python train.py --num_hidden_layers=14 --hidden_size=96 --num_attention_heads=3 --num_key_value_heads=3 --head_dim=32 --intermediate_size=320 --vocab_size=512 --hidden_act="swiglu" --norm="rmsnorm" --norm_place="pre" --norm_eps=1e-06 --positions="rope" --rope_theta=100000.0 --rope_fraction=1.0 --qk_norm=false --attn_scale=0.177 --bias="none" --tie_word_embeddings=true --parallel_block=false --init="normal" --init_std_qkv=0.0456 --init_std_o=0.0 --init_std_up=0.0456 --init_std_down=0.0 --optimizer="soap_variant" --learning_rate=0.00571 --beta1=0.95 --beta2=0.95 --weight_decay=0.043 --lr_head=0.00812 --max_grad_norm=0.5 --warmup_steps=200 --schedule="wsd" --decay_fraction=1.0 --decay_shape="cos" --final_lr_fraction=0.02 --batch_tokens=32768 --max_seq_len=1024 --doc_mask=true --train_tokens=158500000 --max_steps=4838 --dataset="wikipedia_en"
Each number is 128 + 24 x the weight over its row's rms, rounded and kept within 0 to 255. Layers, rows and columns count from 0. Numbers have three digits each. The size before them is the row's rms in percent of the matrix's.

# layer 5 MLP up, 320x96, rms 0.194, rows 73-217, columns 0-95
097:165143150136113113096108164123167137113145143150125131148122132105146130116142157135138162158083120120146159148114138140146082080123133103132105117096109099100092136096156150105163109150161118119152181155157150159094117111128078130091099139167121128155100107117185114111107128104108128133
095:162176197153153132105143111107088118117122135137131160136129119099137123101153157131147093131118144059158119165140114146116134123132163163122102111109105141112132091118149152083135165171132108129112133081181134159088109121121126135134138136156143083134127112125161162120140148143132124127
098:140105143136151168172121152087120097167080109119141135130162123131178154134126143199105148148129127113105103140143101123162108116123104171091118122141130112128132054131106147117109157154103180129126115128130156108119084135133151129124128122125094126121148131110146071145144101123115108125
115:167147099120126125118107139178078094116165116162100135114099164159123133106138104130165091133116134113134153127144115120126122112132090094143134125115144129163071119112154185168137116130144149133150126129108098150104156136129097160148164098111140069146111150112119095151154132133165158116
101:084133079125148158135095127170121088107131118133131127119147091155149098146162159152080109133107081119104123111124116121117125147145107121157130137139126072089161117122158151130132118095137109188102133114136128145111167111146095146119140133109142103175158172152150128121128080103149112137
096:128108118098138154116107125185145118117156130166134119137127122085169131094099138151157137144142163149124083110138148104114121174114090105177132114104167085116124130112092127129084069137127178097105148105138159133132117102074135138133153141110150105143115132115155112126144096131111142131
096:117106119105125152087137174113127097114148128137088142161158118143141142139153129118124125097177132146166116102171136137147103119096172118133120135133134143167113129107128147113173105143109088123149133074119134131177138097130141144144149153089153133138114120134108070104159064163130148124
094:108091127151111158171111137106120124162126125159137150168136103135157137130141128146119102144126118138151128131114075164126155091118135084151153094101108152140106121201123148081100121151130134127147144119116108098142128137073127100117144150138142102138195144127115113152123132135094152075
102:134097116112122174152095110151169138132141125137117140127158125094126140103131125129107132160117183130116152131144088089157150137120134136079167139126121129152203138114119140074123113115122097097141128105148165111136124137126121164142127161093129097165123131127133155132114178117138072166
100:110134129162147098126109127163121146183141175164114129137110148135143146153153134129191106073126122121117091142127168118163090142161099108109112086120136145133100121160133147144138111123124138096103150159139156133155136165130153152113119120139176132155125112111171145141144156142186153121
116:063131126114123141117131149209131125173140144136141146133128121151127144135160133133094138109101119147125137156101136166136138140154136140147112159085183109157144154098141116136122097147126201098116120117142129131163100082110141169141120138121113119137128150089113140135167134112152128086
097:162151118175138129121082117120090084137106185105096137093160155133145125105138142125096120128142110130129138155171134128142123133121166123101105134155074126123076153197149159162124137085150117142092120133122096150118130087135098143111140120131124134168123153121126147103158099133137125123
105:132124076125101126137111129135141165089108120124097144087119128099116096141130122123124224103113172103102078102131153146126149148127079122064156125137139117104116124156126147166103092105102103141105100110120163148115093134118120127143127112134142117133139109112108132169103133122123140131
083:141135113136131139111123131131139110101058136094149127123128112151136139147118112131137126140126115116113128114100108088106162134113135119115146129108118158086117089112078128111155144135154100140102089116128115189115132108158119140104074148106085124162067158084192134118134101128118145096
089:162151146075080101126107140082125137113124095138088140131148143182108173098152114143110153142155131155118118128093130105157128150101168147123152152112093130121135125167120126130123109178166079128185159133122163108136114137129113106130092158160105132114109100131107129121115142117115105118
097:143125123129146136165118125148131120093119119113156144144142156116119154127106093100172110144109127104115178125167096182102173148109083152125153093121120131135176149155160169127111117147093133142132121147122119131103130129097147128127152126099107105122150146195061144139131135133173143136
105:153166165128132132084152154193126148123132150137107122122108113119134108131107176131102157123169133147128117117086117125135108109149132148143120094149143131128172091185129114148143173154140102100129096147104136167120130092111093115174137149147120127120130092128127111150103115145174168165
095:088168125168102138138135128127086131118125104135094111117146103182143119071131142103132113122102116161109122143113142114145132132165138117128129087146172119077107110135163145112110200141122128120136171116150158146129138099121174092140131158100134122101156140104107124108148138159147087113
104:181072128161161127140143102132136088170116087081129170135128109082137192156108130150157159126142142111100159136146100105162150114134126154107145119150153129133156155113105145155108121130079119171107140131095155151108113101112134145130118104145129108157129132116149143127108120092127145123
118:120149108140139121174117129101123074105114151139134105107146136107122112154133146142104087133105128106141134159087137141128104168108107165146160109138164059161087118155115108146090162127150129135148182125076117148128160089141096151139158128128140155158138118104119113093126105146136144120
099:169141145117134114153150206124126136127112143147145145064131130137109142129103118120113136147095134123099170104119134135108084108124137091148095204133057121153139148140098116119132129135108131155149149145144152144109107129093094104156115131153159158120137151125124118150155151132130155151
104:098150078120120134103131139130121126099075124128111116127113138133080111113133109117140090136123147134108172093089137122138091117105132186135138108125105145134125145135107141189091124123123123098149150140139093074102110135104119117146142170083082131128117106165177100118152119120169139127
092:109149140074092119147102135147085143131140157115144089173142108144144173164110132088105149130106120097152128155130129132115163128117108108123133140152153139107121140132103084137113133099117123144144137153132164127120133105141157152148113133153090149108152146156117111181103143167211136104
099:156092128103133111101112158115163095167095153115097115126151090100105163133102135093103123110116115084173159185137146173132159130137136142134122125129123166141121128139190148081138119089122154098139152124121122140165154104107140112130159143114157141146115121111139121136083147156118122101
100:105126139102179149136165162090139156123147145124086132123074117124127091130153147118128110156120123097124119139135117110092161151150112099116111147133108107131108134165135134133172139085113122169140126164128127189135112126159121151200129142132160102112142139170100121136119171141094130102
115:124108122125134175156127118079193143130179178109105140147145131144148179131141147140142107103112121141160159133093140127162136121128150135123121125126131150112117157112176137116155126212133144111077131172124136121137161107101114124125102158148146129124087151135154144103117134123133102133
091:110141091136091188115142136127113123115126143111170120143093101097116110140159138080138149147129131172154155115146136106076150114094156138124140151123138136128172086107130111152117122144153111149145085121100175162113094147123115166171138132150175098148135108137130089110133127167135119138
101:138136153136118112170108148101111140164127146173133087117093133132157154119136133118091139173124094106119116123094147172113135087123131107104110166114096082124129143151161168118084177129160129123151108119153123135102090081132130173124134146157155109101149100126142115143141171118147130103
097:105143109098140108140114191140101119123123144151113118108167136134125142136162155135130128115110107157125128146152107160108146124121136126138137173131092121131140104136139115141107065190124098172134116104142108151125126139078129105067144101104142123126061113089163124116085131154149131140
115:128124148121113116119101153123171141077095138111105130139140194142129110114105112137111133129116114107102162143170148136105111134160083148144126117104108110121146133126068120146067073108107112149159135130117132140131080133115155093152110146157089119105121153134094098154125128108119087106
098:133122142121101087081132149135140144148133155103138107173172101128144121111164120131128101132118099139117141084138135153119139140133126141098098108153140125156113154097114123092168115124152112064102170133104136147137171178132121122105140198085129133185124159114135137137126147143113122136
103:129126114114145116161123132123118135096150163152091103104115144121143096126149166116160059115146155132144137137170151127097123099148146135089125136158157116104120123097115149162121104116116114182131160108166109140104087169096129131173089104106134098131151114126152120115176107087135131111
103:077112158155111152139144161123162132116163126111093131127134142139145107121183157101107110099132115122131142106101102137121116099160160100134165152134136145112139159077126112082089158106073099109129161091133122123108151111158142125153127122135160108119135143170102106148147113163150153092
124:138151131109113139129097114104109101114124130125159095108143142173121155119076111152153122170135157138143097123140121171137131105138202100146170145134137134130147170138131156117108098170156093166141112127134110091127158175151149143143089160137148159143130148108126147146170144123141117093
096:103135136136112106141110128132084149138125109129115128109135094153087145111134139101102127110101172139113147122091122120189119190135149147135116104091156146094088103117149172120159148146122168170079160148099138134123118131140153120153164103121178144076135123118138147132129147101143123149
106:112152141104121178110121150081141109147070117131151120131187134135103103125091097128153138133151122122122143133090129115135138126137097079101143100153128112131109132087127131091055135119108109133110137114089128132146105131107150094155109157111124118141169126144117135156134160198139141133
110:144104104140151139115092154092102160107134190147120154078112113160109080141111120144135107102101141165138076120128108107129117136126092130130164107121159134106117146159155126141185090106139103142126119098131132139128153109160111121090107090135137086147139159136124137140110129150084140089
104:147152102109146132141143111113138083157160112164141106127143129178123163127089094130090161123147121119113132149184123137123130162108151143106142116157110093146122096121132132124110109185088087137160139133110079110170125103114128125113155157135148118130132128071140150118129167135092084123
098:158140133155125164077118130155105098157144144098116146167113137141132112161115093137116119143150115137116138151166112164127137114089139116142129125147111144133127147089140162121135127137105155142111152178105149133141080152123167127102115106145119123182097156145172140126107123111168196172
102:123137131151129123154122136129120137085112153100126110159145150142091153169120104124125119111130129121136102086137151171088127132172135115125134125143095139050122105130137148120173148097140153117095079091081141140106128165169116145143123110086144120122173103080114129121147106149152126140
103:157125122112121100131138102136123119116115144130145128133116156181128128154128147151105154131134120130118066101101145158141147119080135171133099175168169175122182103164093094098114125121123141141110135137084088152126133151113149166134125092144124160154120150167125121172121127123096144116
098:134126113138099169130111177085147093104149149128088120126106128142117148132149155109107123069124136123103139141109132106136129105118128132120151173097127123128157145130093104131143094080075075122127144117089131109112138125159130093164118114135124135150137105143105110153118145085052104136
098:084141140105112131118162124123109088143094112163115120129102155111190078170094124158126120141151153120089168130139120096153102108152114136151155129083159124165159138106125099127192128120111111136127108151118122148120109137133130097146097137163141142138156141152131118103174153171132115122
092:149133137141131118127160131118148099141156169143137109125136092152125155115135149133104142106126159116160157095096136141093157108163134149116076166159107101085120113049154136109103132124116135138148140144131117138110185130125126191136135143172099137102099094129127135114119102119173122124
101:116081113084108141132120137110105143144111085117136142100150097119120129137084143143121142103120172111116166138117093111153104108156106116149109168138166156097142113157138141156168150164096147123149129135126174069152160145121100112171134126087117142112102117125180109141159119111134127112
104:151122123135100154155126127100107139076067121163124163169120152098121068155119091087110130118109122185117103128136108125188107128134099127107157132167123146159122108128117141166131121131119118110121135135150157144125149179110169155146106121146125114173117119095123108158114112126138127113
105:124145139125151154146086094158097135120119146084129163145117143131082120109171144069137139129120133110152101110122115094122119161119132138091103115087117112088112130132160127162169139150178134150173131137137134159144093136105132120119148125129162180105127121141095115127110127191156103138
100:121162089144145157114110140100154088138137121156166125112150081134128106171103124192120178098141073112147127110112132145124133108129101154109165147136122108122104102150085119137107128104132108107134139107141124164148137133147152109172103155155140137114109159128151171097169089137131131150
101:125132147148141142101132132137146120131095131142142166102154103142133153144134095123142096129135107155105169134126149104071115117154113110117134071172123138156122128161141179119159154098147129144111108105094153142114117124158168161116132120122099120137088072094165113122085099104154119173
084:117121151134119125114131151109100137128053144129129128097140120138125148152141123149158108110129157112130137112141152142132105156149161081116142114146156073135133173112123127135132118077144074151101102125124165108127172156160089086099111139114123155116132118168101108123154155143105149074
108:111115153144092072132092133099165162167091176175063135113131170102135116159126120128154156124161143125131104132098157137096095114121099109098123129134137110123120145145138123126113116143170135108089112120126133132143133127123141099108163141156144138096132160135104140093123139134144059120
085:101120102144126107121134102117116123166121115165146145151147146137160118116104153141133098129136141133115068155082108129127128140135120063116104148126126067121112122157125128166092098131141130114084130135097127111138141103097197179119092119135117141112097129122118153106162128157148136078
100:119098177114118095159114167132109084150152183091106098138097179106158130113158135102134128124127103165157141092124103157156138141134126122122144134112105119173112151156069120097141132117138139118116141123090101169141172131146116161109124174115151120108123118125130153121132142153105154149
112:141151136158142099097121098135141118118152159136116140136150133096148102132126120098149113126138085103142167111148132108111084125157122156121150138107125115054096100117118171138118116071102139120175143161158142155103097126084119142132089093159121139143164165122107143132116148118174131122
083:079089130125125158137113167139138108088096138121131100150141125154134097108121121100146120148121097128144102108116075119165110083095112119122122110121121142116114120164053129146157110200135082122150134150121115138111114106112152129119135142115151135114128128147165151109163156163151096097
092:148105166160196123118130115149119088150114142163170099144135150137154172107150071107117114097097141091122105125153140116097124157100124142165145123127127087143088112128121113134161120147156108150154165152089163132080151144137135127124115128112132103147118103127098140124094120118116095148
116:173069168157126147109152129122169138149113117161136129113098066089088146095151096122148119138128110118157143093112172118153116118128178142147151128111094132147162133102135120177154117145130155123110144152109144114087133111122120154103144099142122158135078133127143101154140135144099116134
107:131101151117159129112117088124123130117120134127080109127146135101139183133136121135098141165149146118109139127146041115100160157096141122104113119108100180110096121137138153142123144156111097067124118133141151124105160109121116102071121114145127152110132119131139128110070153135091141112
097:095138132175130126149140105085132163148115098141090111128146190119141120107121102106150114131115123144138103141086160142108208118134167127122145136142109124125133154139123101138155114130074150125123072134172125104108095120152145068136142122140129135099137131163157125132092125145101114122
097:134164090153158113140169147161123129166137143172093133134138122125127128135140155119136143114182147122117128118138120096080110133151123130114115101088112101061137121060136118090135115113111124095064125091119124172148142106114125131173130107135159128132131119106153143124121147127171129148
115:124143115126107135117116118114121104120128153155200120097144146128129104150129138134118148163074080158145094092136114165084185134131112131122155088112093186137126129133150090115154128150111079115115134118126106139100142121133086148149134114146114099136130110112125123145102111095177119100
099:165139146146143113134143117136131114169142074112155100148121129095134130127105110130172154114162134132114137132111132096151129173092149133080085083093095129127117110134132127095149176133110169090092136121117117126172109194127128108160121151111132109115099136142135169096142148129150136147
121:102104106117148137171134119139084147146139157101166155103106136098117144122111140126123155154150155119108128101138098106121152166123087135167177121092152118143126181096151156115116073156125149099115136174153077149145108142133149117101099143146110103115124172131138147098143111109112147118
104:153159102156145141180129151134125123106149132106107129154126080118104117144169112112104138164103114114160146119092132121133143093143118161148138109124126127158118151121121072147149141128042089130104108100158080124137121163131116148161121114138160103143130138164147143136075120149149132135
102:159146115169132125091157135154141141124142158136162138137145155123097118156150141063115095092055179126110160129113103139156129138131133123147114120147137115131131150107142144158144158103111106130142164119128114109136110112136123150165118133118093090137099132143152104174191146153127095101
095:127162129177119142168107159132114099191125118101144125152083121152118159147145098157111146153137143117099128149120144145125164104170103111091120105162110123173117107156112119069151131126137115155118097101115126145129147157165087143130131126118114158151119118130106126102123139144112140197
106:127100104145136117149122137186127140142124136142120121125124122104146096104128117116125151126096167139135160146146135168130153117142128086126134170117141126137184147126124138162110169096100089145084135175187148169152115139140086119142134113121124113143102130129104177163069157098146117122
092:150149132129125129125128098112133130112107140122107151086135086141129107133120152113125120121100167105138149146140162075133121118148137117111200153089108152128142055101114084120133134126102097126140116115122102115132154115108128107162085089146098134134172105144109143195152128110163123116
094:175165121183150147167126112130129112138106123146110097127100143105139116136108145182155157132170115163163160126121121106101147129122138116101186121110150174137135071128110156154103113099124130110131132144146091118176118161107119141107138082155134104132109080110134133123149123116152117117
101:125144151140145120140147134103135143119137081090122134162137104113115097138143098137129107131142093119145111116136146166133107105135157071152189144135125096098100179116109181164108136095173141151114122105130100105117099103106094103093153152094129123137114132134134092115126086141173142128
119:116117137133116096131159125120138095088145128147123173143110175123132120189135144120157120147153098135166120105117148157124119139116125105074173123115155174153100105095121133168143072092128140155086110172167096166126111137101146119127147109103108095124138122117134125129122150133159142106
100:129130098106153106116133114151135125131124159118169111135089087132168160155138129123103153130096161122140128110146151131109145122112143129119147130100138100138118106159134154181137104114127123188121114155139170182133089115127167171159149113120174097140114108139144102096118184159129158099
101:134108123157097152122123110129094163130074120148152159134112093114122139153104132119124119109121133138126106117169100115103091130112132093123135132167120147094128123165133124134134096101163150176142121116127120142108132121130159189120109142174105124142058095133139111163110129171154174171
102:110092155117115130087159112139143160155137145164179148107138113146147136144139127132157140083147142095151128082123131130134107104137106095179101123145125119145116178163113125093120127130113132117169165169082133125118110123157119137132112123136135162129092088151118075143128127065128097127
098:124100115111104121184101180132164121130100112124113136149134177113102119096166117109149149094132139140160116101110132114127170168135098120119142120137118098137119125120148159143144141114111146162170105172105101157119123142161126145146085150101131128091123123101098171186110160115149155124
102:126158165087156119141123131131139140100166165147108135174134122115074134161130168140115156141150098135143131130107137169108154069161121103114159122153154142098112189125125122128092116143154093150128114116161090120124115174148136138124092130139147144113107133095115133139117162088131150163
098:132081117080117119153125143139136097096118103129111131125121106118151132121163162077125082125183104127137121097140093115125097167129123122134088133112132101134155146102124164095165093139120120141164122134085116139134088097164131136078108110125086108087128152133142100095122163149124112147
091:157124154149117104133166151133101102134134094163130127127128121125134107107160129131135078117124127107164138092146130105153130143082120139137164142150152091150146121126110171157122114166130086162141098154122127175135112125106194136087177154124146119149158169123110142089130130161161113151
101:139131095088126140115128108177110121170133110089119099130118124109113122114171121108129100130146141145116128086105169097118125116118158128173112123083140168098150160129164141169114122128153176071123147144117105096136111150177142109169156163118165122118155152118118111142134112126156144114
092:159121123121148131104138124116113118083161143086113123168130103098137132118143086145151148126129190129199130156057165123139123130148168158099117116108152133110141125160129116136138141083122120170142134080157139114140139125116129165107115127106112098118129107136096112106160108087116117143
093:099131137169119101144146156085130121108131111153128168135164128106136135158151159130121092197143163113131134153111147109143141134173144091117111148121127092095107148150148111113137098141182168144125125124105117145143119171110120125114117201101174127130125103129122142139146156175139118130
119:090158102149115128137163139103106145112077129156128134142124183155077148160134134115110121184132125106130085144131101157075131114118122141138138127087167162123152122102102115118118168117139149146117118124156146148121088097102167128140149115140145075124183152115107133145133105138119126107
098:144162126104126128147110147139123111150154130108128121093146127119120107127070148099135141095112114129131147116109110185163132122127092084109127108125126139148078163115136165146140148104100100130123071172149111127142133147189121142071122109177128134119128121105166107134158098159104103129
094:129123110135143097101110132154154108141087123153137094143108137132124117156132140127080139076114131136170131101109104101103097135083136113127105107185115131128155153106155148074120143123162123126141180073124145105150114150093137166106157127104105107133126141151124171099117105092157131150
103:107138111159171112151112127136124106127148116178139152133123095111151130139138129094140149110146182094152150174184144115076132135131166136127128132133129109140134128121138150133107144123141159098117129158149133094114115150121097166096134107136094175104083156114105110122095116122093136196
091:163109128156117114128131102138094139163110139148136095121138148102175121140160153083133126102118163150124102126132170131086156151176141107110095117119116157128094133185160164144173122103133138147139089149141154160148123112148115113178150144140120157135116105118102125133099137141110072114
096:086122071146106153153108148129127114136101111182142124172118126146140176116127158112117108156116151121132102168095147111134154100123130146098072111125137129137111092122134146118146094090110171164118105096147166134106164081144132150120154104124125110140124099130139128077135128133150122085
085:108095056144139196143113149085160111128148146137123128126112104147126113157149139127074130134118147092123109151133154132168122127145116149101148172168105151155130137145143136139114123136101117101135127148131130143117156042127117143156139090136163122155095138112123136125155118111158149129
097:115169113078105102124127125089135149104117128181130105157136133110145071121120126119138146114124140107111079103157137140145118119121155128118117131113145163097188079125102132144118086158108153155115132149141153116116146131103130129120101133136176116118134118142137058159163103081120122102
085:149105144112112133099135146131147132095135105143139121141122125129118162121117129115133167100127148082127163124140113151155155152103137174108156087110143145100133093122132092175112147082159155103115088112164130116159081095116144065131156128113119125098171187120122155122146120133109124157
084:127148126145106078126136099093099137090145152137102147112099092149136149096093130150171134170137143158131120166111183129129113114101102119164141106129111138156083081120121168142129143116075139106137146174155137149115139102126143105095150117138096116151172116133142127124127169102146141118
095:126137141121129086181148170141091137145102126101165137118118107129111119142164076151137121146140116135123129139118095070116109120128170136126118090141115178154098144110140165108152111172191127121114139112111161106120142164129119096144155153110107103088106124119142106125133129120144180107
101:103115120116179107108145148147123163140127135175141145147126105106077128164124104150129096110090127122137151156103143109101143153140117119127105127144139112123203099136181116108140131113108163152142151141122153148074109147124141101147123114100136083094156153172072127138133107126129137143
097:162114138103158119133159101139130141133140174138107090103103141111132095158083103121115116156122138177136105108128126156120131106124101087132167140079137152119102105118109186132117175128151139149163121131098140127133125157089118147141146107135096136125179100125143168176165153151126142117
105:133154118127117079145118128113113124160141117143117164126142122113133090107121064133087073102130084112105113175139132098131100093086145149116130135114155151142102104100089147149185118121130085143115098134124129140156111100084131139133142118112100168127124121144169113142134119135082130157
093:113135079151127128133150135164120095096120156126161097113155150096114176123116123123123132128145148125136106156101140164100109117119153163137128130125137128101170104131145096138097099103119153143125178142168136117093120147093103131177095112160115135158167165153151142074171115150146149138
096:135132185101132121183099105138130167136147115119154139154111102149166165138101108117092118127184147126135139124089098118184132150176118102147099109119108111113104136171129128122159152145117148121149124113146186124132179140182125109138128118128092128159135142118152103143126136132146108145
101:149137152139141171151153145128105147091099121149152090153101109137162086139140149110147173156094142153114146122127139114123150131144161141098091129118160128108074138138181119112171138138162108135142062155111110168165145125132108122132144164125118128120138087125145089140167135140139109115
110:109173109144074145125125135094106149097118132136140143109143113099088151168116092097117108153126126099136144162105121116135096120119147073154141117138153129150067118147059114136122088089166123136142078137125122164150114138105111157103127156108109121126102135125123115111112114162096127137
098:090190078143188141132102168143116130126159131136120100133094115133124123089131109135131116119129117086110141093128154127111117160136135161089149104152148102127130120140127138154122125155118105121121100152143125124097109111130159207100129171125139142140151121106108106124146122141055117114
105:142109161144126108125137122151102118139094156110111144135124145069100115144114163121087160107135113123156124150164101127131139086103125146126118167085139121152168178073107182110161151082136136171142124139162092139085096150098089136130115109130137116132126118140109153113112115136132139125
107:151156133124118163108089102154152173144084154101116100108129171129093114142102088110098137107145130098114136117122114145128120131169096123147140096130125105138165109168146122171109126122098127120144127109165165101152132149129099066116165129138169156123178112129099139128118127133136153172
103:109158159097116085127126099084175088153154129118123120123106155139147107145127104156132121107134139160126175149117120149132112126115148109079134136119104157098127114106131161123099106161156139089149092167145114109136142148131124126101156154112053127083108158130112125104117100126164105097
089:110135158128118109143149161140153140118141144174129143112117127111115166103097100135135131070133212164107139135124107146173124101144144107118143150141084115077107171132114099139133110111125112105125120078129061147122086149146161142123138145116100101127116124107131162145129130114126137137
102:156092172117094141126145126084135131115123113116071099106123156152129128088098117166166080116127155131143149122171147124206132133134132136150148114129105109123143154152118171156102114094114140093133101111155106121092120117129133130083121153111126087159115111119129114107109150096108114111
090:114116166106121109134135091123125186162129133169110107162079145163133144141136156130112135123137112106115122189162154140133115113113087108127146142136115143115104119132134098088154118142107116129168125118138107137149156092123141127131212134089100131090134149161141108149160106166123119152
091:141154125101092127094119099112094144094118088145141148116156132140121141138106111116158146132113171162105101116106154118159117147100167149142120095133120144098150114165112153089096156115125118141120133154132118150135136134124105175081203144123103122141133116098116092107191091133119146135
101:118137117068108185128179189124117153124117125105132136143126122164156171158139146102148164144133113093104161098127165098122109154142103137114138176117112147130124101105119112141121146109145126138138124114090169151155105170128164121146106134124139084104150124109087114133115088147148121123
104:124105133127131161175150139159131106157151144127179130142109162163116176109165142178121138139157156130149096112160129091155144082130108142139122123120126176132127113161143101126147140133154140097134130163075166137143111130087103154154117129142107087109109161118180105141152128142144129122
093:116160160149126091108127109126167141130144145174112147145087088120163112104132117154140122118123114113097090130089101178159120081179123110140098096134125125094126169128118133094131127124094091130104135131098143123115122141159174125149086095152155138110108146106119112119095108155165143107
083:089121136080178108121139124102118082118137129140128134133125104135082129120127092095136122124137127180156130115141106182118160149136090153131120154073126162131132135161163147141153129110111119149125179173139166126134110105132140070116114155130111141123139100114114123097093165110093133110
136:137090132129110129134104120116113146125115140119093135169152099124147122134123113152124123131133150153078102155120134088145148191161145156107139158131155125079108107125090130167164131105113133099114114172087167146149110142108131115111148136104120131165155107134142096152070101174143143161
105:136114157157113137170120084130147108141144140087134112113134129135092160140128165099126168108118124104119108143135145132101090113140150108115125131154107131121107103095170166094140116162121108085144152196146120161171147127123177112136137110112108172128138093110118128123165158096141138172
096:101048166109139096121142127123049150116108100166126119174148146113128147111166129101086126102142090138145153142106146122107123128144105127136137117114132131142136131146104138133140110080139146156088142147120133094110149094108144114141086143113092138150125127096099093097145141124161112126
094:151127103145125145077154143139162174109156117089168110123101106159140117114144148107132096113122096100092133103165154172115129104102108135144127099126128126098117124145120140117151140083100104146116091115122103139108142124139091106115128087086086094106110114127148116087110093145072144135
087:081162152149144166091140105143107127160115127115093116116138138086134127153133127078149104090119192148135162119140117128159116182156123112132087116114139124122083134100131106115118138157164161109143111115124121089111107131134127091121147135147151139059135109176119139120137145139104154133
094:160110106135107081111151133099114149071108091172182135104152114089130132172111151083124139117128122107116145149131099145143092156145166157100137134172123137088148126112124144104139125124113139154115128097134149172089121139080084122127105145091125137123105128093124110115108150158136133136
103:128137140151150115132119092137106123126111145126065122101134097113113115128134108134085157135139118116075101128154111130134115182139108146130147127135119136138154126121149127107117128095147076122147157143147112130117172103157139142161120075126138180125174157126128047143122131150098082135
103:139133135101132109115132134130111114132094164095122110108146155160138113159157121145161144086109077115129103133162094145116145134179070171163129110137143147156156132117129122146140156119179137130156152124147120112121120102128091159120080190114114126137134110088147129129170127080138151124
106:136148132144157123120159141174145130160112137087111141054146124172131158122134136103161128139137106114127116063155146105121150146136098150149079118149145085108131138052134141131104114105152090162136100131133121115112146150125177143129089164114122116131126158118114119132128127157117120120
097:132072134091135108117161112117129111140128121109123147131097124103122134135137146107128157122081127136171174135115109167147139102115208105128153170124106142148084086107154147127146133134134140122123113105167154156141132099128151143124154130099176141172109103141107124072090116131128141139
102:101151141113152109098131109109109141104159130135097111152150122142113110111123134102114117079150123154095117114147136156110128137131123127122149105138130164134103102108169101120206114153126139136155156107123158121122094172127189115084121106128154135146117166138090163124182157145145136172
106:083068138126089117107153123122173177118134136094140116105115119147165112110088146086158118106142131112134105087133134126153156145100174129149114114121105113124125149094116131110123120119104077132119136145100148137165116125118052089109121144154128140141128114105096158112129139175151129126
113:104117104147105104109115134129090066181134081134152098095146087106114143157097090125152103127149148120162140123129124137149129108134152148141140138124141156139146134120107143087088125157100156107115144105172135076133160084131111106118124152120115123152119108091147150070122118131146146161
092:137149142096082148142087123158110085149113088142110104133121141137124092131169107145109129101150138131091120099138138103166132147162122124112113086143116129131133105143141147142098113136116126078071135138118154079125148136153162095143133145096121142183099137096140119135192124146160127149
107:116062154134147148109076144138122135158116090144114125132140171123158127120137134112112134076160101133128161116080106114095110116182118085137112133151104149166159088099137143133142140098143175119121150109146148127125140142181127130116119117154130148124139098130102168109144120156170122106
093:166093122115108143158074126127149130120118139130151129164095154062140101117140123126138114121137169170139102171143081125092111086129141135115130132094169135139143137130123119106097136186145114146115135112090131159147158134158158107166094164127085123133130142162120116111158135128165133130
092:148097147117126111115151155119122126127132123097112163156078124109103120133127098079130125109124193127119146160157143132092113132083143158082122155186161098110098113087105116091101132111142101126128137122111104145083122120125052114126129115132131138155150128129156123167109102137127131125
112:117147116103130102107130072087165137118162088155132179159119137169099151138134133113079111110129084089151142142131145138085180109095174143094113139127146138141139127101111129155093160119117139131123122114138125142127148131116131109130120140071119120154124123158154114177137109141142125176
087:083138158124131121088078096127153125143118144122139109160119133139159127156144137162130131105117108109127116129138119081165140081122131128128150127133141157139133175120074171138119141121095125098113059149127171102111118146128124121075143068122118092138111130137119134152170152101132132097
097:093105095146123080128150107108133146148110145106117121119095157126117102111104144152148135194142170085114155151115115154135124158131146137139101123140139106128160129149144162140075131100114208125104160155099136121144117139093159145144118116124136122138174120146133115168152139079122117117
084:150124133162130115138108090093178143146184144159115122143093143112137139130166176115115147135095131138162114121111111164170123152140160070114125107165109103111137100109141157126139163091148143133111129146133127143126168117135151169097165121163121158158150115132169149151125152156098128124
087:122153116123141092079143122146157188115139135169154135113151152127082123129109113105122096146115166116125094085133096101137115125155141101123171088122109124157091112135130078109117118085148109112109125132107127130079107155137096107121136097144156107132099094107121106127097144140167126168
090:134124096138109128133112138095091118093130105147145133153126101126113142131119110091147134112110138133108094140101131154125147174111132163130110071138129136107123131147126122140154110124096111144111096122111126151160131109156223096092120121135142107169115134101071133190138144141118091159
100:125106101184126090122146151124139107116116087153125135094119129152152144095141109164136130101105143121089144109075125103130114128149090088137104163128149130120145119138116150204146142166131158122097134199128120144119130172123131098143120124149132136148119144134159089134129123135070121121
100:132137169120148130139150119106127165120097126087132091187129149124134110157132148115127118125104160118119099149138132120090141100116150130082157127120174121111151110120111106132135095137131120135105141094127139046151138165089154157166158158139124150119174100110107120185147118112131127105
113:120179135115146149127178117131139147110104147119183164130144109144145137145136112106138125147075150101093159133076117116121101111135143175125154126120159106161124108143113123157085100160154105105105127147123100166152153133131093125129097101170131100130185141129114123106108136125083137143
104:092144105120122152124094138117133111113093115133114137128093151136166149144151104088139125161134136138117091138122125149137138172153164133155133151145131122161174112131131101173102173126140126092113134132161117137143178126143160145138106115116128115166108199197110132117162110137112085146
091:110101134120145101153132134109153112129134127142162151139140116088125158134159164140115123133165146135153146127089135135125177141160088155150175131143150115104150109162106093123142161104127138165177148123108151135118148143131090175147117070116116163145128145159137116094165153166083117142
112:113127114132134131127124125118103156135133144166121135131129162101182117131141127186124123150147163109146119137101133144107174116135157167165109110109134114139147126138157176146123104110095110137135153121094118096096154171140133098108123151140147107213127107129109129145104158198135151124
100:146118115145160186150105111148144103140138086107107131127110115116105123104153118128128148129148140086150087083084170105140118095180080121152143120119119082138122111104104148125143125107129159160183138124101149125127124159109110097147127093148126160158156106126130147132153145081159131119
092:124149114101127133054163131133110105164140117116102140106137167130103168134158120145127121152161109134048173148108151135116117117155130146143134108146127103138152153133098126135147133063103121131153145115129135124138121129147110134171165103148107163098108169142090170127149115124110118106
094:122159105075137129138118136097138121123141149103122141105126100085117127182103079124144137137143121065163139133141110090125148127109150123127123124124181187112070106117146145153122131097131152133154113119085159120131116124137130089077121114117149127096102122110127159130163106155149140157
101:093155121151146127122121137047116103133128116118097160103116109128140144123110128162150149118131108124139121138148129111129157147114123144107130099162164105189170149143126109158058114157101127103123141112146139134112158161158164134144127129131145167163169103110149085115107140152099125154
112:141179140105137143121103117130158108088156134105149129098130171096123154129123147111079125134119140110094118102162098124114140132095072128120148145140171128131106097110115135137103145120132110134122108119115102081123158119110088158178156113106094122124133130130139175081089086138162090137